config.yaml
hidden_size: 320
num_key_value_heads: 5
rope_theta: 88800.0
qk_norm: true
tie_word_embeddings: false
init: "normal"
optimizer: "adam_variant"
lr_head: 0.00387
schedule: "wsd"
decay_shape: "pow"
max_seq_len: 512
train_tokens: 630200000
Each number is 500 + 50 x the weight over its row's rms, rounded and kept within 0 to 999. Layers, rows and columns count from 0. Numbers have three digits each. The size before them is the row's rms in percent of the matrix's.

# down: layer 10 MLP down (transposed), 832x320, rms 0.0846, rows 41-54, columns 0-159
# gate: layer 10 MLP gate, 832x320, rms 0.0847, rows 42-54, columns 0-159
# up: layer 10 MLP up, 832x320, rms 0.0859, rows 42-54, columns 0-159
down41 083:447574503450545517475473522479517532519554569509386575455445462543590530508510516573514522518434606499507525631475482516549488568564547522500532593352524422446484568534501474483511505495509564537573466534464484471452440605592449482556470563544470535481532444460401527592518456514492493509469466484530516482471428489511514462494517459527507417488530492559478561588484489458402494540475436577516590528446509523452465556490464453432532456547454473570501513449584512450545420501468481
gate42 100:526453490392444522467497501517531470539542543540499483518496524526452550476520472446541557472481443548488471502449471487468503471441531452453511562518504451442527438601528567544551530436439439479461501579487530489437509555548399497480502350496467620467506501599548459490465588588505553501514510471476473466559507421473503497539540586571483457614529620596465416523507461574581566527433540531479544442432525464471493497600504515522570502475520420469465447567485397522457525560518524
up42 103:423485424629558507492508532513480497480533553457498545498450538486500443466505532490498480576470493456425485499531432515461415441400506532521440448554434460496519484483536530516534564502478519537456570456491443499549508518417525609425539499415540504440522538463501561528430530519479546558496595456553507475501456445500485488489484390538562525517570514538567558489544460444498450477534478486488541630507546452493416668433446446562471526564565543522464495528476496491424527491435531
down42 101:587592486460524509494502429464552491540475448469434511489560537460449533569509351529475418466452466514521603497521459451573483438415498469451535498598571448546523331492508444598517486541560418564462549519497504458483474541474490513543399509518504484581465499479454450534558653426451543472542448484512666501474462366433459505556490563453530511430502571550538423474482455512460497489443446420452598537488483582539515495483532549574530497472484433494481489464588461488490491530461502
gate43 098:346455488536524493519512492475393481448411540491504459553494492589460559543497514480587514440520506610451470550494454526606422473542526434511576538516556560491415429552514540483559530528375538523476499461519510518489458500525490422538533469484531508370436593561533519459512459441571508538498479441487477427484480525409482502617480482350428473539570466478497517522478505535522565538542549498397510490439488508467522481467463506455521475499626535424437501485518521429435465540519419
up43 099:554433469471533469432452521443575480445551438443479470484508490555513513389466527586491505523534430493615408572478532504448514530457472533540417518510464474515581515462538550486478443461546527453577616517495514380497430364411450541530546524544486518571480518483492477470532480596435443446431543582513491450534533511599588474492489425499529523454464533584502493561522501559483416518487422492531562477490506537501533555475473565450525484484420565537586529472553502490506493513477497
down43 102:556480539426552582397477422390507515451500478537569518478451513543551421506561523560563486510552554493473536415480471466587476586526539541493496493476583573490596584490550555514423466578471527498520537464635518454436447541518492451385415547450520450442508591509510487431440379477455472454528575459417488484492518481514599476493518477499548404507454550563550472588514521477516552535460513419602597513562438625525510443490563487508523535403476486442466516518538462495470512467417531
gate44 099:416583533513487519553550527438493478508564450516479414445484506560504493547506455569430416550533508530625472473462393386500451620493571518481469517467576436477429531467424471414458509424442502484586461472466565468505476512545403460478531502497503554557491530548644476505467560496465518483484536637479508507655530444469481554542494566527478436486528532522499497523575411497483525446503558553521488536559408529562555514510464375492524533406512484444455548422461449513517465536449392
up44 104:593497520555422592560450520505479422618482463579484453607496465582526459500492522477498449476468528537554516469541488552484511445582564489522528501503410449528540425504521520547535514508464500520475478480426477475491499540461607494537630408598516506500525448408523489449580402466544471425485547548608477514521500488580535479518422435500528508428483557419601554581461490390502547466469462490490491503371412480516501523564501509473508507451561534448503448515549555478389447569543495
down44 103:446469552490437471400511486530442515594513514478473456519513558483453590545486494516517478467455432517523488509525521555511442530511567459504495498561401515474451446475429489479509572512472449449484550452417488499485543519508506489561491508483493533532570433490392538558491404425437539442527551457546565459495481504503434569477520461497516540513558497456568522568485430477461563548416514566535422512543513590494529506536573542484441472403482440529565587476446484483472494612474478
gate45 103:503433550524495530489508477551532589521603578449503475490557479514534500438458444537478513502627503547450457434457397456447462464466569544504544514482505446475508535558489566515526535482502496498485502469531616459564504484461501482500466549480583400427515537502503522528484485478608385453462526579598438492499460535473399587549459486561576453451530513562525528513561417489490506520509548521438443524577533497534473524491477443543426505525391378486427482531422444488583415562513461
up45 104:495516552525364532516577457479479522472532491551584578509594424398559492394490464550494502514507543467449411522528453462532419529540433556533487510494516468479440409521431507499561422488472590491451486506475478552525508377481430553503469525435498502490478412440504427536448508532529469419571529451543516476462503492433506641499510485482430481473514505475505501425575435594514483567501415459619540514554571543504490506487503470481475427473461487472531420476433512519557520457460598
down45 102:545487481577598514589566536450507429521508493515591441478527573497480515505516718462428556510533528497568572497522505496426565495537508534741487479456505492515460531467542482474463420492462458519490486518538500503586514460479532499573564589497456500517520534510525497450475443535465509530401430520537540499448495596418527374542518502496548474545499551469434510476450486497503520337431472560444501528447534528471417478513467543579553461475556473444485555365478588461478537399566452
gate46 098:415397591510550567458570462479457555557557516468473396554480494451531553460511458547496582584497517574533479382529518464485445520566476506539492475432466498513464566509492512463540509464498427449514508496460556489416480558489553463544504437507433469558549576527524493522426545495539493535475494624552455522494472419395506550407561537441578465556499523404461504462626625431548581543463489501512427461530464469424472501509559527472512427459427471387505513492457581487453550517465514
up46 094:446577580487482449537582504509476460539546456439478587609408415491470510495548469535593528485619579454472524440607510424452515567515469470453548455497535548573425467562492501542475546420527560555424534446562488438461476520427548543533451498414595456495595582457475443437494450441556541459533582545527523548488507495596540496464447490408470512524444451384567532510505443480458479479599540530426463556434440449453500441550455516547463444563559421448487483489543532481491522470462468
down46 094:532476568521571579486492382474518434558456519579495525486434495487523505464468489523460495531496513450401435494484524512394493335464481544447494502574589516475535517456460506533497576477483479419499558472512473543512546521441490503455461498499498379481442475490489479497487492507438499575528482440598479554436526521498481440507396538411481549587452489624344538555466550518622576530468428409532478536543474568517504524482538552439477477472464556518484456606511471551529547534499495
gate47 102:451418544456433512452477490407386575460537546566515422452528508630514502510453447457547539450510529580502504489436454425518464411540471526510528570569447552469494445539544602465537500571546549490512492446527416532438545425484417446441484505449499522402582501390454529480499537523500441492460548518456557550476508445505467503388546500563512491537515558565533436479516473509544571563565604511535508435537514577489412563440481470501525491563541468483477521598543482461469528518462424
up47 102:558515464586507502488558493481568405466455550607458511538515547521464556525491499439429539498478532495525517542567452482588412545537481386499492489522467537558419385429564530447502611513472521580518418550459438567562530548545506495509552497478456531449445548541538553454548485551525372436410494555447435522558441438557449418405572513470481529455434480424387444450550533442486515518507486471462502515426476498506420499549469457479517512441540364396547469535334536565501480482494532
down47 102:489434507568419551580578535510443570385511508457484490536570522479470517532556371532502515479376503535486567503490406570522542405429470539444470495532516597520472519597592486400602485564564476479440465490491477593465501471578524521586425507562462441543441542467463512405520560548476521474520495504440430467471507452444415449426481522498528420530489519471545405524495498464571417507472536456537440383503441518537532487467418430461514429460535461502553465602557444497484518630449464
gate48 098:457366488513563482513452514509480521547621527519456494468622503493502494419445463569584475490504461495499520485492499543539485430563520515470547431490509575439449517587453523448493504534527457518471478463464437465530511536496469443446526502544505497569626520572563501511508492552403461506419483591499476444535453509468527493468511452475505474523494517524457469494570501515562515494416603514544526520498542506487484551485513508532460492497473528509518400475592532454503595528460569
up48 093:562580485415528453395457543445612484517546560557577507515571490511520557521517537494508471535576485476549390537511501515471517544537455492541449552454403500539396490406419527491568572492491565532529498590430494466478517479444470479489454428438511495607466452449522585486587439484456540473526522470407503471445520558463451465465516467503529593382430493487509481530453505426466447506430548532492400559416521506495468476559476500498532471537581455488515544642522502543530557475481540
down48 095:485550513564475503530542528471580479552362442412541432571489444601482450556464479555403493520514500494431548556433492668557533498501503597464470548454517582571557465475550507644485529462518479582554509547547514470517552451559485520625491511485515517498490512545469461481487549519563516462448487486554450532465514471430545545527525531544426515551490507502500550441442496462519469513537467590435513491520459549516505410490461398481455441487403485457516484643498523486502432499407472
gate49 101:527534522621472515542487479459534425547560412403486469495385434576463500569482457497492497587460505574501467501480453508586527431548432497456463433505462507520537459572441598484528528434564516499512489433477615453529482468533472404492489482440447509432450524448349498585625442535492498456590416481446509405503431403410448623476482461541453525454532475439551531503475437555509481504472446449521580558568477548481489555446539498495541398613490462520405535524534495383560537517490456
up49 108:584524551471531496556482529462587423451534573493392458511478399554537536538413465615620571518489457503586477523463484475528543514526521561458443444515496437593512468557537595487458566531555496549475532443515607435555553506621431441513417512541493467517364539487500525529549506428407508513474533471500507547506539478489556453463432515489391551438520535461452457533559463483540496449445450471505583592537419469480602497452444496412461519407500530543469578385500507413517559502433442
down49 109:390495443532627460515482551544500485472499530512525464517555596469453460590431609512576536487512425430478571502489458436411525471488501513604518470415519466441526444509575494439442475459516557555621429530483503478513473571459526556490571528475462549511576507489604483414446479350452587541533575558535452458420511519494502476518440486590499553501502408524435506374454521497487499478548583500481506435500419538528440546495440456475509520486487541556479377501588475507490563414540470
gate50 106:488480492509485466556523422537451522578637565524513504489487423472467493424467443591540475456522592588553572449589500426451588572476526515457533464487473443565513420520513523397469527562472543522493533475572558388515533553464485543478506518419485373514536571519487542484602524523534439415459583473518508476519500582431479505529511551541488459468544539488504493507521508542491530485431496426442469458536457548404489493470491433530547427566429455515471412482411496514534467546495533
up50 109:591477481548528448480466472497495555494498510411486482547512403571466492503527491589464508561430548532485516474464530550503505496465501610517448552550463485500582466535521486511464526508520445533547524492432515503447464482390428502597486556528548453494487559459515477589481506474468438383370497531580535452463531509536476507623502449573519528548496538501610498532419525415486515486466510520457514488527515588556548496480417504425532494558477435492407413500513467489470419528505439
down50 107:541554442428501574575558500483486560483437489511510516496472503461578476510483468630561514533436550493563472495557473492425532470451614375491507500375501608511540472483524516493424422500618518528391442545471556537459381421480447527452434453476459528482502372431483433461549510466501561560594594581472489529511569542422509488539507522547555578492601444500539447492517473581501414516494516493453484512518399469459496593521481480488493508508548422402452462480451460465466540479442447
gate51 100:547411597559503516408591457462439554496548505516506528517572532509554491453494469528586557424573554485524481532485366445490419483491502450443508458492498389524546482507492487453465480501468429563500479590592504402481520488389499504575486470476533453518476495577513531513519465489533553408501469454538461541450488548482430510482473492566486496526568529420632480515537548465497609533492511491428525536498553499513471552488501512477474592462537383500496512484478490396556464568458402
up51 102:578505447435664474454506445448484493410516415477450540394463542437512458524454468545533541455542486467445490502547500524589531584528490546527414522503511553537492546432539509491469493514573535439565498452459480557595468602567490493532454485458467385461505485464511571549490483479549611461539360482476537491493441494443547554573499466475441505546519487495423549448445507513527508426573578584517439466505477556503513424539494440413573443496620495408574552503555458491466444512522525
down51 100:488546519520603561485494519412495478499459526504480505453413427504535473509449443399530535505533584523508458512484440530585421539477481563429503563609456518544544435571487426518499475471452574506510467469448432458503607479501552521495501450475464554516561600554499482502487441528487551489500447470527552475596411447492546503578468603540476509539469515459453536476430437566534565536481533530503501438512587495512432458409432467553499464653524583479425460561557503460472515557530525
gate52 102:476484481506540521502557553419467482512515483517536485359413477507483531511513471468574539437390615548495554574374472476513536408523494456563466608532449544413488453533534572482483506580458475490492583481495562403462442454487525516444532464510466554491498469504504545540564485596426464496532484556513474538452469509534505489465509555523548507441427555554543444535489487512601543455488518495478544483430487517439411618435461466496464513530470467530448498445551513443485569554450418
up52 102:421474474531463515492468493412574450500476609560562441438475439500481492480544467446585416447489541462530497465482422504517511580479533468469500577526518544472448558555542466493432459510529426583581466445553531332567493562600430595483560480578388550480600480527481488424544562476496460496451565533569485573494550506532475494464540516515545532409423531533511426482455494477505527562522606549518493520541465561466448570439439457363517584503450556615518430467446522444494544508513544
down52 103:441511534537571527488481503563472477541563550535549508405505476544540497553518474563527519546455562443438550494512560566484463481508511447483532493413471566525551468548472616536509521500516441509453476489489472426574583618544433447521437445506487507619468438436501429504415436515505500430552528527563576564413539535538488481444512453564473465466533531493533436492494474517511492557510513507532448497484531496518444561479467437539480482611506558575438542492531508512445498456496539
gate53 091:544393454518528411622541574494557495480541536440554453533594527444574478496507468594598521508511514508462510500492569483442432488569521440535573505444527449471513449546528508418446449556543414496528500495482417546501541468452560510427478527488438575417524531447585559498585537522490482468480506495505659450476556642508478485481465531609555486476513556458440506554497443481562439544449483498506476500523513549455519555489564370552517534508558453526541464535495477503391560456491562
up53 087:508572544617469518501503518460475448371525503527521486433512494467511578563470501504531521504515532506473581428526525501465537462457506486472580580506551557537371506467471547538356456483547486412452479541509490479504501589498457486512546528452482545423526485511532559524499464532572372425449458417476448522531466582567490406588548518598513528421574466510489537492515575424406464479462460467540546483399568467486524396436558400516477513472406473566454486552479613452500484500385575
down53 087:530486499422495539469467461577425530530498482588500546502458482525543513481506558456534433541491544461531441528469493496445517467433502608247420555516427519475531596491454484539544513470488497446528480507490483484423416489495512547562494473527548472595571525572424398479510479484478569530557535566497445525474468482433452580487509487460423495563516510478595443542481476490584645506516493477559483452513401530512557525572395491501531494480465448473366495426561524551553551492621407
gate54 107:467345503527416486486550475488488476533482481539445512528515532606391502453430478546460526421480533489505387596529454509516485468551533435427524525571543476446407486611501571460472475493447440452515491561546510477485526487534380514523532451428507501399467465553478520478505508584578472462503382574540534433531477517505487490474520583405467455502534522515525530460569518548517465600501503446433505474451519434521554500472581548523549414521599513495565439472472512397556529541526539
up54 109:526525431526573443477499457483520529455529542555523495423521480524527506440572496479453521489511577546549548448555457554555489453478444522432533460530406476524464457465396441478444496553633532574446521490444493420531507596506476470605502499491463516572631561502448412590632447467436473497427491514486459364496443446467483568555524455397457550560474439480531507522556435561554504503447559536478541479456545584533511559548403468578501473497480469506536545569554475441462457522495450
down54 111:406350518619463425512437453528492511487515506452482553481412579515478521533421611487513450411467504523538496444538498545451484546515504497533456551557446375439522506451539496466542510486534490542449521495492444535537522573502454481458480413486492549447521515536504479435524456553541573547489479453451399395481475468395458584504497580481444544484492480533551500483552564595479562568400605471520513517533491477473616520525487554583446432534482428531464513444468510557443419390537527